{
  "norm": "rmsnorm",
  "norm_place": "pre",
  "positions": "rope",
  "rope_fraction": 1.0,
  "bias": "none",
  "tie_embeddings": false,
  "init_std_o": 0.0482,
  "decay_shape": "linear"
}
Each number is 128 + 24 x the weight over its row's rms, rounded and kept within 0 to 255. Layers, rows and columns count from 0. Numbers have three digits each. The size before them is the row's rms in percent of the matrix's.

# layer 5 MLP down (transposed), 512x192, rms 0.0555, rows 186-200, columns 64-127
099:164122095120156122088100133170106103107092124114143100122121152150099124114126074111098141158088103107093163157154103155130112124132135148123143143165155101093125111113152120120152132092148104
102:140164084117118136118153121113126136111164106148139156123107162135101127135107135104105143152097138124087156148156144114166109134135119098098146115090122153107203120122151122152149111111168125
107:157119139146146120146134117089151120135101140137095158125108133122160130162124128114127133106126101149141146145124136168129152167132099077139198106116102164119109185131144148090128118139131131
104:137143160138111188140114144161116145097138120117106130117129143111161120114131102129108139105128108112117161169179128186132102148136110112112103147161161114115147155121129103096161197117142140
100:122123103133141147155117127164133143144127176148112147190132102099160126125075132139169169153100148169126140130113100098152176138167130131158129170125155137079130117093142132140104086129147109
097:143125097114103125152091124147109126123143143133158098113133127113122105070125114105127138138111128123113129152150133115098102118161078134101094104106140155155140089163134106117144150117128142
103:184088107120118136104108113124178133136117142101130147088131175128148124131135122078117155148154094099158128116154131148102148134134128112124104097135138082116148153140129137119130134149138106
099:159084129106114099116124098144088090129129174116109153174150198100124102109090083104141086136122168151079098093132158144104129150116137147129104152132116195183083114120099167133078097148088164
092:128127125165105149091135154148127154120150133126158145153120154129139153156137110138133155129148131138129128164130087081093130125097095145153090090114170149135147103096143123098115159130171142
093:132126147122122151146130117138143159149123172125146135135112125103147104153150151129154159151149103131135118116075145137143147160157138151173145087092129094099075205129147149092144155130156140
100:120160119096148133186143125094112121082168148140113091144143082130136165131159141101125106123135144127112125137157127138126135137157143118127148135127126111146140118131124130111126113137148107
100:151124104137147090132100124123092169104143133136068110100150113132102129102158119100143129152168121116123148163127138131177138170109139152127134152104105170126083143136107145167151133168106112
101:132155133149130175102128155124094124164124116074160159092111163143146076157114148100107077125126141149097106151105150125127119111164161127192098084153129101118150148128107077114110114087146121
095:124122126154164113142123137169121092102102124145118132151116167149123142132120135112135096079108126169148067126120133093174116138108130103165139126155120155118092135103139128130120105106139125
100:083095110152073135154121170137116136118112095157138105138130106121131147136102126126074134140122155125142143132099149146158120132111108137063152114146157125125113141089160184145147101183171138
# layer 5 MLP gate, 512x192, rms 0.0554, rows 187-200, columns 64-127
097:127181110095159146100095133114113150136130077164124155132103119103163123097174155123166117159109098142089143118114110111114129092136111140134141114151130094141123089110161138120157107119117117
102:108128118174127123149137122068130115113139159110120138103155127100094118135126129161118108190104168112143144118080155132071089165150138121166123098107132129152178118131106124146140142088126084
100:081130157182184168142115148144118140116109123128113120137132159125108104125145149121151104101111167156124121127125133095147092086109110073145163114115156119088134148111113133127159147083124139
094:168127132103139155131119164123109150092128128101163140176160119090112171122145167095152130109120095140130142183132125119140133152051133147138148187130149183097134145117114121153164170110093153
101:115163127144129113141108137116143146113144097112061131143092138111163124105133105155158140109098124118128132202157095135137118116120096162144158156122137132131143122154119124120119099088142140
098:147131140102101142121121108139152111107104115115165144149135136126129123130117163130117159174156123077120132151146124131144146101093127115105127109163132155120100099125105131169113106147083107
100:123148126146109165151090116090167119154148095126160126141152161088156133122115070113151077153119139128145124154118113082144118156118128107134119128124152130140137158112122180126132123106176167
091:183112134163140137132170134126168116101151098117107145120107153125116112139135108140040138130147132153138173121146154100127117119147095151138104141103135123118119130121133128129139097123110148
105:115131162081145143199143143121139128183085123122103153124144122125096163132131128094102122133137102133137161119108148128153106141141130136139106123118149117139090132133126114129116120149083144
095:122111105095135141163142115130149086105147117155141146106136128132116134140137098112105169115135117128133119123135166149154139084101106128119102133116100125181123114114105173116141153123101138
098:102160184085115129167165164173099125114143163154147194110152114142128147093137107117073095093072159120116156121125155094094100104119082107089085149108163124113136118096126124147104113116140119
098:124111162123119086138112132112097163126122140166172110156088129143157140107139129173182084146133100114088142128093146182120134198086092114112141131088091131112134139106126097128113101160148154
101:154147129137109132126098050140089155141124147163106136134097090167117137124119133099149145094137118145105166132110121097141128117137144123126132137138104116139121150141157136100118116119163116
102:149080108133145168147130137117160114114129088141126172112134154129104087124152113132088103149108085108098117145134133123112169125098131162172146107082108140132156115140115138124124218108131162
# layer 5 MLP up, 512x192, rms 0.0555, rows 187-200, columns 64-127
096:100098126120118113116146125113135173132098131111155140177142159151157109128129123108116098153095093154116122154126117150185129123128169121145146178161098161081117148129114096139094144165116099
111:154114107101104144104116132124145110118178132141157066126138141119160115094162080127135136111134162167168109120133118140094134154110143148109110109120090078127163113111097133149124155070089070
105:121099117119113100140136105139207130116150154088163122136167108083110114153153124142132136143148106096092123126119109126137130107109154127117144152149148106172146125119138158138147097133133111
097:109111146186129108120126137134134119114114121133159120110131125107147185135110091125117117124140116079099102163170135157119158127180140099171159122128139170121128147106144147132132110144126098
099:152118096137113091158096151110123120137128096167124086160141111091124127118122111105138142150109165136124201123119138112075105114128132141120122167114124179137112164096141165108124172118104173
102:132150141144135116112103106158124150175147099150118135135123131145183117143133083140129113115074111175167106103132135113158113128124089130097119117138122109164154154121091137106110132151122134
096:115132125135136080128179126130098130120155141147107148142113130133124087089132134158111154086147085134137130133089116137133110135144144150172124127111101086159119123140141120139107128132076089
095:132169145152195111091130136132159115147126138120115132128155138121133122117127124154120127109153154150114141148171112129143125129153110130137106143096103144143114136121121077132174139123089111
103:102146112134121081109119115148141130131147094123117142140134144120129149152133064122122148125123134094118122134098117150132083110118155108107105162163093144192109094164147125096149146189128133
101:110143155153149143134095129147133117145132127107175106126103156133089153133113122155145135143133082105067154117137123151121132133110127147123123132101167122152075121117126141081111135113103158
094:103114116127105131142124131108129104140132109126117117130083094132106113113126142131126119133119144185170182118171100132109149105106150087121114130075134108137152182090147124121126134125167098
102:121117119159138142170135109162119169110094133107091141120144122154105160106099102134078159127109160142152130120152145167140118097127120174123116146142162155075139136154121090154104166101139133
097:131126127130071131185136122167157131106129162126148134135137106102130168170141114133109164157148127100118150104120137130126107103127106125128139105135139129144123152130196124166111113167121132
100:139102148119115180127147124153087095105123106117103097111129146128109145116139131095107128149107108110131131132120130103066162119160202112155097130112102131134140111118154141082140169082108156